Part of a small language model's weights: untied embeddings, 3011 steps.
Each number is 500 + 40 x the weight over the matrix's rms, rounded and kept within 0 to 999. Layers, rows and columns count from 0. Numbers have three digits each.

# layer 2 MLP up, 1344x512, rms 0.104, rows 330-401, columns 128-191
534525510529518502468542524541425490517465556506497512453573574534475481503510479507591426462524600499498488526477442484534505513503482474534448458465420497463484552479450486535549499486476460
466538451548448470503467470500464467494520471501551564544518503485505506511447484482449575549521508483523545495555552554461527530448425485486544523521521465430568527559535473451509542451399491
476493438500464538438417506458543474501465549528533462526466476430469477468517520548473497478491460526519529433450516513479494508472523437416457530477480554523532575425513529446511486547533487
509568545472445549506470461499549441507522425501448476464508545578544452512599453506567525467466499497527443474504555529488446514500575532440470519485502569509462498456552525484513375457581515
456483514495432486509494429483538509526523485480475481503473482467493489502457578529449454481457486538502503511432499559468544558490521512447453464529535419490528526543546488468496466493467513
447531573571484535493455413468543419527586492438520550512495451533499458542571495487485500471567498503459516568543523513540535495550428436542458487500498554512511443590516531439437513484528478
508496555498528506516527494548552572533559508481527452578448506530478558449596538477447551542581514495527566493462432528475472571534515461454469502464507482485464490456499457582606485446465519
533533468489444472510482483449475561499510516418498480561460526511456500439482475496510519409554555474426511554467408467584478516549476493500487542472564540481423502527470485530504428567481430
440410548546481519512489481465439518461522428519569571442546474473519567492471460410582523527563474504502501440517531489485542552521465539517493522533507485450459511540478447483414525461466488
477481493509532490523439522482450535486560489512546490479476489509523580498512459526540493490534596538546498511536483516550451460459550457495525481563539529543447572496388556516519431492575452
551539446487515454529509463477490520519513565553512516537529557512511512512468503459472535442461480469533512469529507475488549464537533494600550483558547474540500551500474483538452443482507531
498504476556515486505601500532563487471553448493564505457513502557478540456534499522510496493493480443406452499473441567415530507481551503488497552525508438456534500550506502501505538489474534
570426480517520525477535490500531419490529542501494459425492568560503526535436529447518512520476513508511493539465515528540475492492521455516493476559496535504548446475429544548508514459577530
546515493475488522553495505467520525526478511502485524513464536484445569564535456551483464591493531461488528486476542534433534551454545454539502508523483514467483490554495478535520499472476545
469450519465510507511539447563482535436477496509475461522495476505548597407482536391416471498475490598442513563525504470481448520446496526473476449564461456457528496475512446549499442491431566
510499470475483564427519527480496477521514561495527460583439503509434476528533531484444491441498523421574462493500499477476428505524473553502575482485471472496565499474494482487462507545527524
393516561508537514465480513526477545560503482477533485523429496483522492492493504507498569496462516497520498513453527635499422465493543456459558524458482503532489489458478471469453613510425484
578481451467513412545498503470468460533507525481493541569451473574485491440530509512468461541569524569540469521464524561489601492509524605546426515547528504458472468474483555507441525572506440
461466505535556547450463498569526506511473505543562486517452516512466488465512552534482539434475528498470455451549502499545475536482543488485464515469481501543496479547476528491514471499436467
458519453525469497450486452517569502569478562419491480485419460483511567586562497554531426506533538515514526442527526446523461599491425522469470474463484441460461423510451433466507550473533544
476500519492446517478457431530505444512465524578500467506562521583441471536450473430368519485532456498480527469503514543513507548497502484453469478503481528509564467498567492454484540471484552
501480553501548484496531464474483494513447514520464558561478546485485478496479546553472557524476536447557545528495522563462588467461498458428480482479521532499487544545476466495503532529465554
514458543581531500422494475510500541508552501576520485472443495464511469470467506471530489527467483463488523413562482564538504482392445519510471560527501535457512594448497462451546543467507547
515588534550521549472464397425499533588530542519487535547560479513531552468516522457507480468488504517457402526467558408488558573504555399507580459550538475508478567551496528536515470458548536
529495455401520484510498484553492428433437413435570526508572405537488444463484452572572437499470525520445583447483467504461503458464453533521487489451449467480484474532508487569466476453482492
570499485485443533440486500525565499500496503503520513465457572512553494509494517456466515514540457587488505522497450521487515510543504469469539480470545463483540522543565525418456516521509500
428510523488490532492509513522494466518465433530524490559453503521506525479574482525508491506519487500497502506500495534563526477472484496500472432513506488511472445530502524485466474518516528
512505477544478534510493488477488478518474486487493590480460531496446524535593499528532526516480454503487447536423453481510466502548499510481473547476504427449540526396529558457497500401491456
492502474502509445460496511516482564440519478485508456488487542452508485480429457491374471476404579529486496608506444504384458571544540503543508508497554501466496537512461445489494534480472425
463471592485493522521520433485521564520488465461514489549431497589552483446489513483551506464465446452557510525567556471479507489530502514511458515519521506569538518557511503541492543526491602
507572575463611475474565527500495549564588519524490429420547493481435455474478453498493498466508526505454476533536506508533527468569509521466444454524500535560492557427446503546499509514548477
456478476474536515499518483562532470466466532395496481496532483553477473545441534474500508532488447492452496467466465517544490490542558464536475551427544500480485467533458495461478503485482472
541473460554459465489541486478537405485506488532511516521448564529490441429415457450488493547482574526451452589511477432480499537505513415458559470554469420528574531469458526587426495522463479
460501467450475572482534501556492438518490440540426481489509491522441511471510547432562554450452478446456512538527479521469464476479509520487534476531517506433520554503537485471499511422490469
481510487460470462471541537458464506470473490475489513498514532505483413478480464491487466424540587560567496480488502467531464526485473531556499516518462520505514523528484502478534510519525503
485507532466485485484526514515488494476580491490518587500524516484476558487514574527477497486519480549542478519585456508456487504531484511486556439479484518509482515423572501516503474473464514
537494526510492491552543478498442389521492600538486539472490547513544464571570433512537495522556440444481536497444485477538487479502526469473456559451469444429506454503519554527451478563472490
508454499498506487427549489617480549533428522554476486487397530488522471529536437480574415442486548437477571473500576550535484467522454553501534495499495493462525544477467504541460483427491495
526575460532512515473535482488561499545492482433468480529562456457506515486535490422505515536518498486483484450609537491464467487484565472574531538533530474553483496577562505525535535517492466
492515477523521494540546525477539489477473520514519469519453475508476588564503486541468568476464515484406488431544493526517565511463522585488456556479542494451456537502572523494490458577494569
550480470517483452556498608581495535428488439421445531507464491540537433411465433497561483491481493582531494470489529440464458530445487504496518484519518467454519511511446493469496585484503385
508467563471580544533534434522487499492490450457425531501468541532498492481547535471562457526449443520471514463516456529471530499487499464417503496488527499418477553572536424472541424460481495
492464482546475493515501481525569523510517548465493565508533576488506466504474508537425477529491521526513543537469504580530480545549483579539437526462479450501527506485512497446534502577460586
556529450440467554532497527554450477534506499538495492501520464490476489494480468522478546531479480524479546538501474458495498426518500617480456498546455497460542569459488509569549503501533529
545486486494459523517480494435503499501501520493532595480526492512503501526476507492486562433493544548529463491445514485579501423509525532478441485470484471461560540431488505488442436490497481
455565482525504497533440540473531547500581468480481547465443529466584539467563502537522499442512485538552555472498554535534582470458528570499482575516497497480465447488478474506491442502530484
558493553581511496562424529413494478563457532525615539556499514490490455494496503506454586491494487428513433399489476521526499573457444540529527441559474473553557446434464513597473462535527479
481539566495493529515434512605494481530511478512495503468513490504609463514498445494496478531470422474364539533521420531488485418478512506521470502559457535507524503513528490505494479494470511
534489442544493514506509530484484496542512546514522501501546495465485521521558526480542558515467483498524488478530459462480517501518451510542558499546506552547515511493401494519462516541550490
444445541495584424463490511466490431504556578399485583524529509502502515551547489536408514548467436501497528423498600424506506503503438497632433487447579492488548467484481569499510471457465558
480420476470502472476484455503453463550533552485456490484519486545484541500474465517493523544489519529457534539483509431489497478471463425526497533406478498511516436513528489485498488503569516
441475463522499580493530513478468499504530520516525460548522468545531527507509510449499576554495480530514544526473462485488467537465468503550439422600514566559509510498497515484478512564480611
467504535558539471453492476520485454448540475483469550506551472562532555450505526489481441455564453438497514537452463436463526499506533471509498499453585447437527467518476495541404517518528558
505454502571450445515582529524515492530533465524499530569470503551552560520499469533482490498474504409508500490540524535582533510489525563487529429484542466446493564525496496493499530464505462
519570504437491524492435563488491501409518497450523486480488519531487509484423533450530533539513546509448505532535455502492486474501473461531516522462499501519541533517515478476538535456460505
591523536464481560496531524527532435585521477530450537499580586493570461483572473359558461500532504469514551556550535523563505491449484536499558498541564476477543508458580504515522448505535472
405498430534518503547504564445474481490567506454473553515538522583435497542473437595429462508486540490496497508504504484528560474494509468427489433510499450486544505430492554492486438531491498
478449447475494484496487480515408491498523478487502533475508518524514512455499518493526545533537546521424602563453458579508455478456495556444491485506522572465542517534447488462508506512523427
428541508553531517411485424479486546521506466448549494507585524470531445476555519448592545501499501543565434526493471528433491565484483480467598533522496486491561450515433532450525518517538539
493479466506479491541499577439558538550481491420495473502564465522439443482516520493511399418515508495516442459458479455501511510558452513478493543501484467440499478478539570487469538529493510
502519472529518498504490468464517491510481440530504514502511539504492418438419512486553473457487505489452448495585477571505577512509477505467510513496453473500448438510436472527448523466462507
534498549441534552428491594540556561464447491485461552506502539530485381472464512439565488571531502544480503501503460516480485570452422480422478449494545488498493560525552495476494435511486478
478481492476435476518567430511509409533546543533541530432454493478525523554504469479516433440536471623502458541485453479529525511436488515535476456579511526461486468521508478470447485478534497
484518475545503507508453484471465512485558490478523503490503535538403543504500500481380566513507525512476480462520503512457533457506553487547440488472483527517542575555579494481543555517537518
449488525579580503509402553525397513484527574497525478576521425457509477508466495449593485453479523482511497490523487509593539495592481514476536578448453562454491477437507531544430608560551497
474525541474502523482493505488509470557470458472453512481563458519513440487502493516527489503505501461454473517423465467544467525539545532493496546418441452499517522498537510577536507501472476
533502485544541508455544540559506518529526467559504550493564492541534451512466482472507558488478551478532447432487513458475454488551564443452528510463445548551501513448509548482520493453492415
427568499531502512533568488521475437430481601527518439529501480412561479519484499542540472535499403448458422528511480532445445524511479471516530569478493479492499480540535434486489473487511487
556551493540522482486509472414513512479538489521538469495480525580473542530501562508457486461510487504527528456563503496532502505483471460477515416379628518558558513476449537492445457519498546
634520486520496481472509563617522433454512474550514486490568480546545456450512480509485492468504482426502469440551451538428482523534469492504495528440491476569516540487516452508496494461486500
501556449519461462426433484410487476528511445439485504475534574477443522484478536460495485460453565523500519521569505519586616478437555470508428510514491516488563479530602571558528495487498507
516456507531484530426514475472537550479512490456436487469523511459473510553512479470508529521525472487479505464499447556511432505488415508500449467535482498545465493532536559474536417541506520
# layer 2 MLP down (transposed), 1344x512, rms 0.145, rows 330-400, columns 128-191
521466509565417550537512507471523451557527455508489513510456474472509499445465537490444549566449414512559522465476629488507453489588445542590518542430564453514467457515566511495511532457483535
477484448519482491548541505472484495471485480552544469501545436433564486502453537440465527494534503506547481511521518484477483612566527505543520518460428464486494510484494493533522574521469506
514480535546459549516489496524508538509525491496520520490477541440513509574472452482543566532413558512426466467550482463484488490562493656496489538499486552459472448506466523557527518537506614
456446475530529495496588567428541515521541506511375587478529468458453430568512455512547496572496565437452509445482493555429458422485491498530472588503614506569531537460490478502497487515503486
495506514513529525572486477524533477388428544498465494532487457527501461499534481518460465449465451434548421442531431521518539501531522454446476543536445569489473497452561512518533500554421532
542525539530609439553481484472530520477501536485541502524506513434420634523478466501541506497492507474564445470403510509535515501520506526544443501555516448465495584498502475428532501516531553
503560379508469515470492520476496542473511495521548499468498543525523543563481423497540415408507513478437498499525557548645487503525492535497487517494530515545540548524536459474466481520569411
564480511490484521515478527436477477489523517492511508557460483443525497498547537577475557488520478522474452487500503471462486577526518527453494494474477555474416544520527447524503558480554479
482577516499472505477490521534505493576503484499456485557419520528456463525552554506462427502475553454520464497483574513511483504469518424491511455454508504531480480472474542527485424506535460
568554494492507486467506529453468475478496483519509429563479475473488489469534534444517574484520375506582477466551531427394525514579492541495437536523479514468496479468525513476482551483447560
572464529393500473553480503496518542569512495479572491555508492531481524497544492423503519498553538538517451518549491495552471462573526437477480514444523518507477505530532489512406525550464465
561525494513531517523484477425467506499492447554501483496562498506522482559520476531529493496545413528480447513544517516448479546532475519485532538527500519524557522553456447474513503527506535
502514458455490558469457532426472459518491455500527503487535510475562451566545533460512523515443488450515515510449484503500433562522533473510476576597505500560508479491440571519476516529486539
517468480442480486537485458411535541573454487552498516429469396383480470498518558492419503470494536470531546523471554512486458443474506493565522538534523577484602522437540509503466476461459493
493515525592457522497472593448551497526530438482465519533512505479478500564532466564499522561488477398460533557506466543503470477461534492512540498496500541554444516548574516478499564460506465
418542516553487553524510542506540468574520448499503559469560537480477585520496456461531514493521493512480526526556520483422445530474528532508481483531476480520562496432511475507512560501505562
451416474535506606439544549459494559588542423461524513491458497438501468446515466531531511425510518568541482577473488587489442509467532486477479482506491526502476471576539470505449555497407532
450515506438470467510516437533426560484468507519478431455429539419508509548585507543497477487471455504540483522480518505504497367505465408537501525525492413553447509536570524504574480469481498
512484434511526493496517445422528513562499455542450576484503523418529479476546470512451525598459513461548491402507529505527454415534481524517538509480518469404571506514531510479507521517479485
476507534530483469441529507482434543547521547508429486525421566497473414509487443491460551465467458555597504576448453479547485524434531514462453514522587533509497509477570538464475455522480547
571506544534575438524467499525510520470470541468513492517459426412557534496534502492488499462493554473433435540544431489508499565494526455527477500485520542483484504519474440484527548528450460
536593499517579477485520592474488488526502480474490482477538508536485464485467437534491451462484521575532538465486465503533474562469467535472486514574569608466423399446550534522513496501520523
541515507437473608439563534471472508435503502523533569480478531461433599471484442578501489470528555567512495458527491491456544471469467522460457500495478406513461554516506580477485483514471486
521486494508510466505490477556522471458393523468481499508542483500425448396500493462413565550529523542457525515485469517456481433516478518469531491537532510558524460433537512474566486558497576
533484519438483499526466588527526478533444506475444459468405464499493432506559533521453503538519498470510392475520541529475492569464489473497570413504525513463557556506445483490515510470452524
453423500481523466482514457563510491488473521484538505519468471513500550563472548537491486491527465443529452523485509511454516434483532424505486441522504575491485499452526495488499507503532534
421530484507545497546469470546567517528524419522575439532430479494572534457483553514489502539557532490536444499506490491518511420410483485501454430591456560514454481480516551476488468512477510
484523456490519504408542471482517575478452462488521486468462472583484508477507517477526509425548402530497517462523534527483548455448449462485520447444497540530502477535509543509541512451486494
524512493530506473425429428490527471500554521511457539517462475505516481564607443459492546574485378489471501482483411481526525513506530494490481511540524547574551484508405501489532520492492481
487572511485495500537447494457522527526574491498452536498432492483556467504520576467525483497440515552527443478505504539580505445491485545508485519463491489528498501509503481514492510463516475
550581580532545493423568517520440461515499536571499455460511493578397497510515592462515485522391538534556536549492534484467517448527505555466501519514462524534530594443468470521468507490525457
440570589566408552554489444532567490474533577570487488474544451510505449459573414483468525550482451538492501468507450452450480467427497513461507511567537464495481413526436527486485555491515523
421478515440435490470522542427520449477516530573470492530493398523528444524515527485462502482473576463451500463490447434448484521469503551461569528494502507508526558500511499460523603479432487
440461454439492476512521502456546499441451469473458422507581485512486499498489556444572576490483469535520515560497521516484504542492576470496498553531567550457406498507457493460520489521436549
529466505469438424443466453522508552516464530533554445455437431506546488580571426433516437507522469483425413528505539519488522470417462510516535495432515476494537501559475530535541525548437571
548413438522494518509462494526489565463480516537517480502427533531499518508549478483444492504453479491498514527490432434564516503497462500535458469582525407457557488494515513524463566514526515
465501446485546515554532522470573545509476448498462470458451475507569486451429509475454471512517477489452504563544526527401491580563475523509444479540534502508471495489493438500492539490440534
524433456457455503439491477513494462517512458551499465499503493450504497516471509528538482466518444519570458525391589457521469512476528511531469520460469492420519467529507503532508444512467512
504554463543498534387508537463448478489541451527524485428498444492503427593489568523505505415467479543498499501489565451475477580491531519559437540510519570513562562629440463503544518487525485
483537503451534464557485481539462457503462502490430512465521529552490465453567503524418540484481510532490502525459495510488483526498510528533475516479492579560548465425466487442524533432520532
447520512480496568533533421470508493419512521582466457470505498601538559465480486553525539511514475524531506554529540490563487475486487519450486429470481446508455485520493532434470481552532514
488586469477504466478460521402500479529495579495505505490477431560518484434490474526465458493566474541467454478513499471493523480503551482520484489478478516543551441503459404552431517504512437
504536448525496480495463481426497427546518469537514427529478503476456515528470479483524491483558478489503503440408533476475492459399471460466478511529462548527459519495471472564477461406571472
554533502543503513528440458496509528533445434505481482457515511496525516546452455529489517471476512442519541549471499489510468481531528613492405434530484421487526485490495491502516496490552477
473523466534433510558485473510530450455475512495508517512572456496429456562497494500537506448480502493456519467439527480490518500560503471512509563466467466526474455461529471472485528444491531
449497537496457545450495537470556403513500483462585563545503518523486474463474448502495546489500549510484503478551540490507487540543473505476559495451464527461560560487462606403513567547500487
516483490506483480527482503582495516537503524490541518560457489477533442520548483464472495492481516527455544453490546530459490435473528517524541537490505524447553447529461460493541494442499521
497506494523532514581517411464446497457536505488469508533512560516519484510484500539477480510414562513575442483439512468559550521516554493440576513518477500468467480471503489529487502464497517
495465483449469576463446477526512488529517515522524579505448547479557462509468481489496538480550481517434445430540462459535539514499536525585502450474521544483454461547443553516532450495513470
519541470501521577498486440493489551520530543537612481474466502459475482487484420585510458503514540475464500486490428465491482408474561498413538460482426494527471450490554444515515492485545460
502458537540525505492467514566430506478532534558470538464493500588516450475447517604507518492483516508547542471472504510490537439456467469536521504528535564497520513604548441467471455553506487
488505526488531493513480544487466540487527533523499526506497558553531461457497457514516533465546421461469532479452543578499500518473509520445439557447541498516463564503445477476534430457509508
525464525539535481451389556503485525544553482499459496548548465512553486480546530507463531538518588530535542489489460453453535573471476557476515545540512541500545493447519501496487538518414500
557521501495496449469534502463488515468564516536450565555562402476476525483508509495521511571483451400569464546444516478523531393460544517473494507458576496495434522413492403512431461494469448
541508505468567598486474491514529512558479554485510439492473489549425568567491476477516493528557523573518507500472455522426458482535559469472480437527489521455480537587512455469550488478453489
459524503497486494439519503534463472554475467522504500474626506462484499513543502476532559471430560492482455544465511573457477445414488482511531540516538478477473531443531516439509519495459506
486543487450474583455458516497559457493489508583438587458539473501484498520527524432494457537439525433445520481520561510461572587486503472553623530446517492509501500488428421523493508473436567
488509456510521468585550505467575501530497524463516528477431494489567539484475391451501472470408590507491533475498572517562481470510514464491464486508503523488431514455534462520507516569467438
493475473483418480474497475500463420472462476445483549550511507475537438493462542442512462486424490519467578414555532444496499471524482545417492451532537547503444500500454495501465460512554526
454457473436511511446466396487536510422469569497497492421522557502533490496493501492547525617516476476521581522550508515567530500419551494521501480483572513549466483512484415493497437585488515
490524442440562483502455492434474375512481528461595455465481523480448492544486482526544526475455494430534520500493501475448525503433482503515547483499533484484547467555425473440489498403520429
542478523522526485499539506500548520479471457511461499500499503530473423463503456503463498557521518499473568500412531466502552602479418450414528500483472500421542533517572515440490534459462463
544546520565448553473550426501512546529520439505430487503550587526457497482436543534478483580520597514580486488532501514549517488534500444474502558560428581452513571494428545478543472559415524
524487517446513588564589434522470514508502562529547573504408416523535500533508451509474502573486502497510572550509544447530509585465553430491541477482491537509485489526526533510458499460537457
467554514486476462499583428527581474514538548549541425434423457610468480520532532519450513509505561497449482472572462457461471523375515497476514437582534518503594454502465512508585343423467450
429478543458448480544549494464478423461522460493448505521504494502497461561488480548543548544439483462490529522538475459413452518496437485451537570498463554466522529510453490563578492483477483
445534461468533535488495407452494528463550380525466457425489538464517520481493470513504430396488549552484491477486504482583511509509509508505529494438488448485610435537537527458561538506459490
466463558535534519502426521550518510538475505466502465511495545458434541533517498536463470574531461512513552467458488520499480509463441537488571448448522420535493503472493506461514481494504443
541587504484522500543451516533512534478547449486488579505530474451520496515502516543473459501472534481524485489510539533432487482464505486468535428427513451580519573496463521496410546531497459
427462469533456552444468460538539590495485520501543534574416486415530548557447487393511524540524528407459564407480544546494504476497497533552464459529497536447499493542481546508555512502509540
517455558557597411499525443514420509379422488471519548539528472529463463530477502459487529513480450515485452551408561495487534442428506546518535462541447536477480517531472447510474539441509454
# layer 2 MLP gate, 1344x512, rms 0.105, rows 331-401, columns 128-191
463523497424509499526534480569503445518591521523586429447555512543576504512535475514469517560479477561475492535467529461533548502543476418536452566517506593518515515471533468494514517461485487
511514524472434530475508465409511507569496527526523467535531502545429467536509524525502498484426511474577517446468517462443536545541546411476503444489515459505555551497586526515520511513516500
459498494459406543551457538513608572476561526455567479529432484490491504510422491455467534505481505578480446423498496532528536507468493560526581473499526546522512561383523544522472518474484522
516495516443562522454519514506523567476524516492534481530506522548506552530474502418482454463533519508566529496517509438561478469501472500531489470488490546549542474505467572479565530589440501
550518465460468510511472539501590547548431548446480483439450518535502481524517477504483553540504459515502504500519593515504460495478533522484594487510421489501432500460515493531567548469504563
488520498438461481555448497551477492494551537554458567442454468481467546521521499548521458516533480528448534509496478518525521469500536484516498564539446518496557465558455501544501489531510480
567480590538531526507553499488501506529453533557461482480456465468551474532504495521489447545487462523532433502495521591514528507525500500493509518549487458445516486464557615534534483511507543
458452434503486573491504570534516505513419582509525399534495503545465460488483568460475463535506490514542521520496468534514459427474478495468401559530518493482510526578543507451544520500483501
545457494528468505459472474565497415458487547513517533496483456534446539472540481520497495426492575551528501502464532546493459465440524482499426496507518558501402546442440555568509409466583458
523507505459529476542487540478481510404511496492466479419571530483476480480531523533496540500544516522555484530425473450521490501450591512495522578515441450514576476496483468526468468474494466
437546487499478502483483442487546499517598560531447505449520476547476493567548511543528491482538509561461499559500509500553499487531515514548429524528521557545501515499488527469544427518495439
466558538489452437492490552460477570547496474495460520550539486454488506500528533495512486409505483536513496459541406512426522473481508581463488499506532485536477516463584465466474468571470514
548548453484516498497460484455523514538520513491522543514483447531471488586529525559504460442550503545495480475456502571474511477499533503501503516503580504491506496498525506501506545531494480
539516484520449468553497490581548461497537487462492513409532458482569436495485505470563463588498481457527513471455521459495534498514537549516499520525394520508460534418491491513528514465462469
523539467448440598508452457513513543494484543503441515482453475448463517567494457524487512534506455474466453479553467526510511524480448528563464499557441511558549479413474483470452513516452509
557456407479437437546401494525488459485495507571462508495523495489592404489459483541463496521468472476520562520577494461477526492500433573474546471578452472480499510470471539461506511485496586
495516475513508515547481513507479444467482502464442526486464481482498509448538558533460515511526496473464487527479525486446527464442536490485397477537526511514494498573524511554493486472530572
512573462475470538543498494485485498473486512507513479502507479588522456544376510471536425489525469475554533563554393517494520450509494503508516492505490489501453539477523459489488440491563488
495477520488463523526479485498457533421489502467507402483501495535506527488492513520501449542450503500476499502482479520533523474493558508472523555444502560522514493522495542511440502440494463
557472504499521536547458546511495464520433518528481487566496440504599508530488487554516475484528483410471406563568493392512492536545506501533490494460453532428509461451435508417478495475485474
467549553500527531443462473514514517530552563567496460440543538516482466483452471553508491424509494546472488480524479527507432520517521592469482544539561483515485530510540532496559513552525456
510505539482576443581520487473532502489488530433464463447473497498485535526552580520399544463474433486529512521454520467465424499452519501434503512441576489497484447506441492584441491481538479
507417494501469526462518590535453499550461510501567535494561412543498519433514508514488501480476547536522497420485498524572473470570547475556475479479472520503513491493485487538563544545432482
437550442564470521460492496438514558532531535546533498447465481491505505503443525411461548514469459434520524468508565512512479574500522500486500535497486525552479491503534439528503491568418519
529480546471492542477469481548487495496457475548490477478440518524567573588510539538480496506503504541535506551530487430528466424532499489489502494465517512468507531522492569471519518538519543
431473463481501577473490534527521530544520495517544508528486501529513503470504516521518467538528533496557475570490539571471469487520525554466476444515482502512507485524517509517447510509501463
533493519483442565500559537506451437516519488468516458465480540477453547514524513539461482470538550507468482412492499543554546457437538481483447457441509541434495529532519483542525509522487590
461430602439497576527576504418444477498511591562498487504504422501502556474510559537525487484508536546500527457519607533540496482509487430425536498490488490533510501457506578536413448518498542
538496559514474517514510473487478523492555482474502522476457565490528412450529523535527536492491557578496529450463495547563503444509494581515530480567487541499617519488488542477484482519526524
508524522467473464485581479468496466469480461483461454365526489514552524484526496532498487494490532447481489482517539491483467515515520505483460559470489403505535561482499524450504447480549520
547517463505479516479516529484474582533462475570466534468538500490480534419526573554484513456532484539543481504462507494482524526423528601468509473578479470516523480472499537531522436481521539
508523549495504470494462451482525508504503528463545435487453484523561409509409445532501536552465454585465503534522502548497544513475508569420466473595487460547583496444515514586452494531512495
491464480489544477496510483506481483469433493475442479501475547533510432462528484480542578439419497538562513457498488539521490469516556470480469514500476502466478546499492468497519492418512475
592541578550571397414487542447448572490483524554515431542398421430556464492514434425486512511518526409442482472496513457568524547478462531537554476512446509535508534479480517557454538512437515
540560521500469468442509523509445471539486547530512471498550488501455586495408463522481469509480531499471463562526530452537488541433493471482527423472501466531550517492580525500466463499569472
524562492492556493513509486464481501551526487497471484545575504463425525430462555498521522484444531583483497433489529551487414488521549499425523453503497574504516555459493481508487557512490483
455510429530488572462504533483533514511457555446481539532608514496510463485498489437501512504521539546468532507587481491447545453512546517459491523472518524578492498513459523476484550509576495
494440512496517454535509493475434545552491527576456496497458549472613442442538506453447524529531531503514503498476448494508516541489471441476517476474503490479468501497498568505532455495474498
476508496510485510524360522480524545536397529516534476503466434453500541515506467519460503523491569472478562508522544472550517516486459590502451485493504489495472578476548494464569467549500567
513539558499557571498521456479506459528520525514467495458543498472450598528537531493478559518519496391529446537518521570515585452486494412537429513523417572524453454509547462503530440487600521
485574425461474536530441518496478533555515538474525429426449494603521525453477507554504475425475509494474526555545498504489478520519560526548493466537530569558610469456510462524518531492564530
431516456530500499549499480491465506547550512475495464497536556523499520496463506447533509473533536554509471523521511504441423514487547480503507481489450508509509528496482453511543561481542483
502503532496547501466471487495488484512440517538532511505510500559538520500502464548517521543478482469502494525466566473424428543430499528454520491507533495451446525564500463495490402425491542
473529497549476472569466492546462543546532468479538504512505506501528520415531490526439507537512553480527434485511473583561485535442500523511461507530437531523448477429486571487534481516545504
501521488486536488430493469490498460524529543530484524490456504464503534477546474485532445439506560503509561481504471459463551515467546457461524491496465489530611491505564534496520461497509467
488577496481461488506496450493479561465556511452433428473468494494422509528529494550482536500491462504504490538471499478486506493517508488483414513464528465427516488482553521452454536497515528
491535475507528533508466499437556462500526527562391496483495529568515505527481438564508497531398507503564508536424487519454498498494527522373497469471542500468526526568521518523490481483460502
473492493437544516498459483503517503491508503447476552499480518553480501488476502512437518538480489522475498536477480522488502488488492411493451536460535414485466447497511509530492425545424499
484511499539498516461443451439500549484497470470585447547485492509500541472437456539570460503503535574520553505535476553584519514473486515483535428503480501526465493524517453513531495506465398
454535500543520488556509494410496488545574551513475517531446458555582572499512473461484524544520458502540515522519508442490568472492482454541497528469477545512463468434527511536519508447491583
524541489530478494480529534490576488525497475487512477462493505436483583552523557517526484450488558416473485489490527430470514483484514497468482528452505474501477518528459512519507419517461446
488433543524479515538526493478454428485489581507512481463581484391494543475500598541456433504447505475529591520570496446508512465464513474464429578450537518552487569492512516565522466524482518
478483515520509544546460492471421465545443572495531415460476549511575464512520549505443454507542545554519575455464489453483505537473524473488477550492432534480496564547406496476543456512471504
495549538603539492483510480531514511494485495477468508531502531471517528510458532480487553483488436541459501492562543515466539463538458481495542485479463547547469481518515539538518521447492408
582584526581502517451558526526524450546506485546489502523551547473513432514556500442527490497461473466443575435569578574439477486532499526499516472571500500472519511492541495485557467463510473
506489483527446530536445519483488471548482480492484490534504477558474510552467465515469481457414599551539488509445484503567527502546500456461502497470484491442534533529537542403469467516496513
462459473523508518489501537452470474573478480533498543516459453526506511473481533491534479504481452527499485511557483515489517487509472524511484515465522498481523452478453509521537512495522517
459447458451475497455523454438512500509458544428525575495516511553470489486495469395513482456492503528485564435476527464509536498442442466484504459433520510536455446578454403588423530534466465
494520479432463501537503515528494480545472496502485458524487475508445579479522541516528437437433569550471419500479454489545479482474493554474457495524519413467518547470467549525493579534523422
463481601436486462541520529527457500453485526428585537556525462474453551596549487525489495513474530555481507491461449474488393437481519553501528456527501497507559601490488455521496522495491492
506525484514487521565514492466472475481462517504434483544497486579479524431517485561538472504611564454571524515512529468569515558504564549526554515439517468443427501534458452529489499446586455
435472563531509470501462483499474544500451537499497424498433394480513530536522541400503529493490500467521507551436504513584429526458525564508477467468484453539521442468559420456463536518555500
486554446452501455436523474505471536474534506473479594570453487472551502479537500514449592523512543479510546458531489484491499493488468517518460471511516480424537511479543518462480532491510561
498471482525550501502450530463483557542500526458501545515471474511533443520485516529563532527471460520484451488537513479613523483500526509562414512512462465489453504410542531483431563491494537
473470547492507440511502520459535545532525476432430541515551472530468444479546492486561469484488520449453454486435490433522544528498482559515480591472536523530481495492487508507448521423496483
538529491486515487510555505474408480422511472492460462443553559525537523520462521502507500479430509551404512550517498519436461443492507499541440456435492506446442492482560467524448461535518556
474526505485570539488470448516461495517539573571476513452472484495517514488524558531520437497532429431448447496503506545424558504534515543533498525460455461525533469474516571478522516504510479
537593539478515545524552467545482553567489488543393541472452439473529425561480512562448409579550544480434475526527483513465505418478467445508467454454525457529448485478440517436470463518455488
564531478522499485499487487608499562480473547527528529532449464493480494502453464470491419546401593450463423472472492497434447528486495481514460535458557486465458511459501488510438504463490489
477487433458557533608486501504495489528410427453499498492422465534518446503544423474524548495528510464527427528523498469519506516527492533496490471533511484450505440505507495474527484493493466
525479560450439527536544484434540567492575497542486553517505536547523445451507511438538487472465469494483514564474545547531493502503506491503503504500522498535515487503523540499525432484464523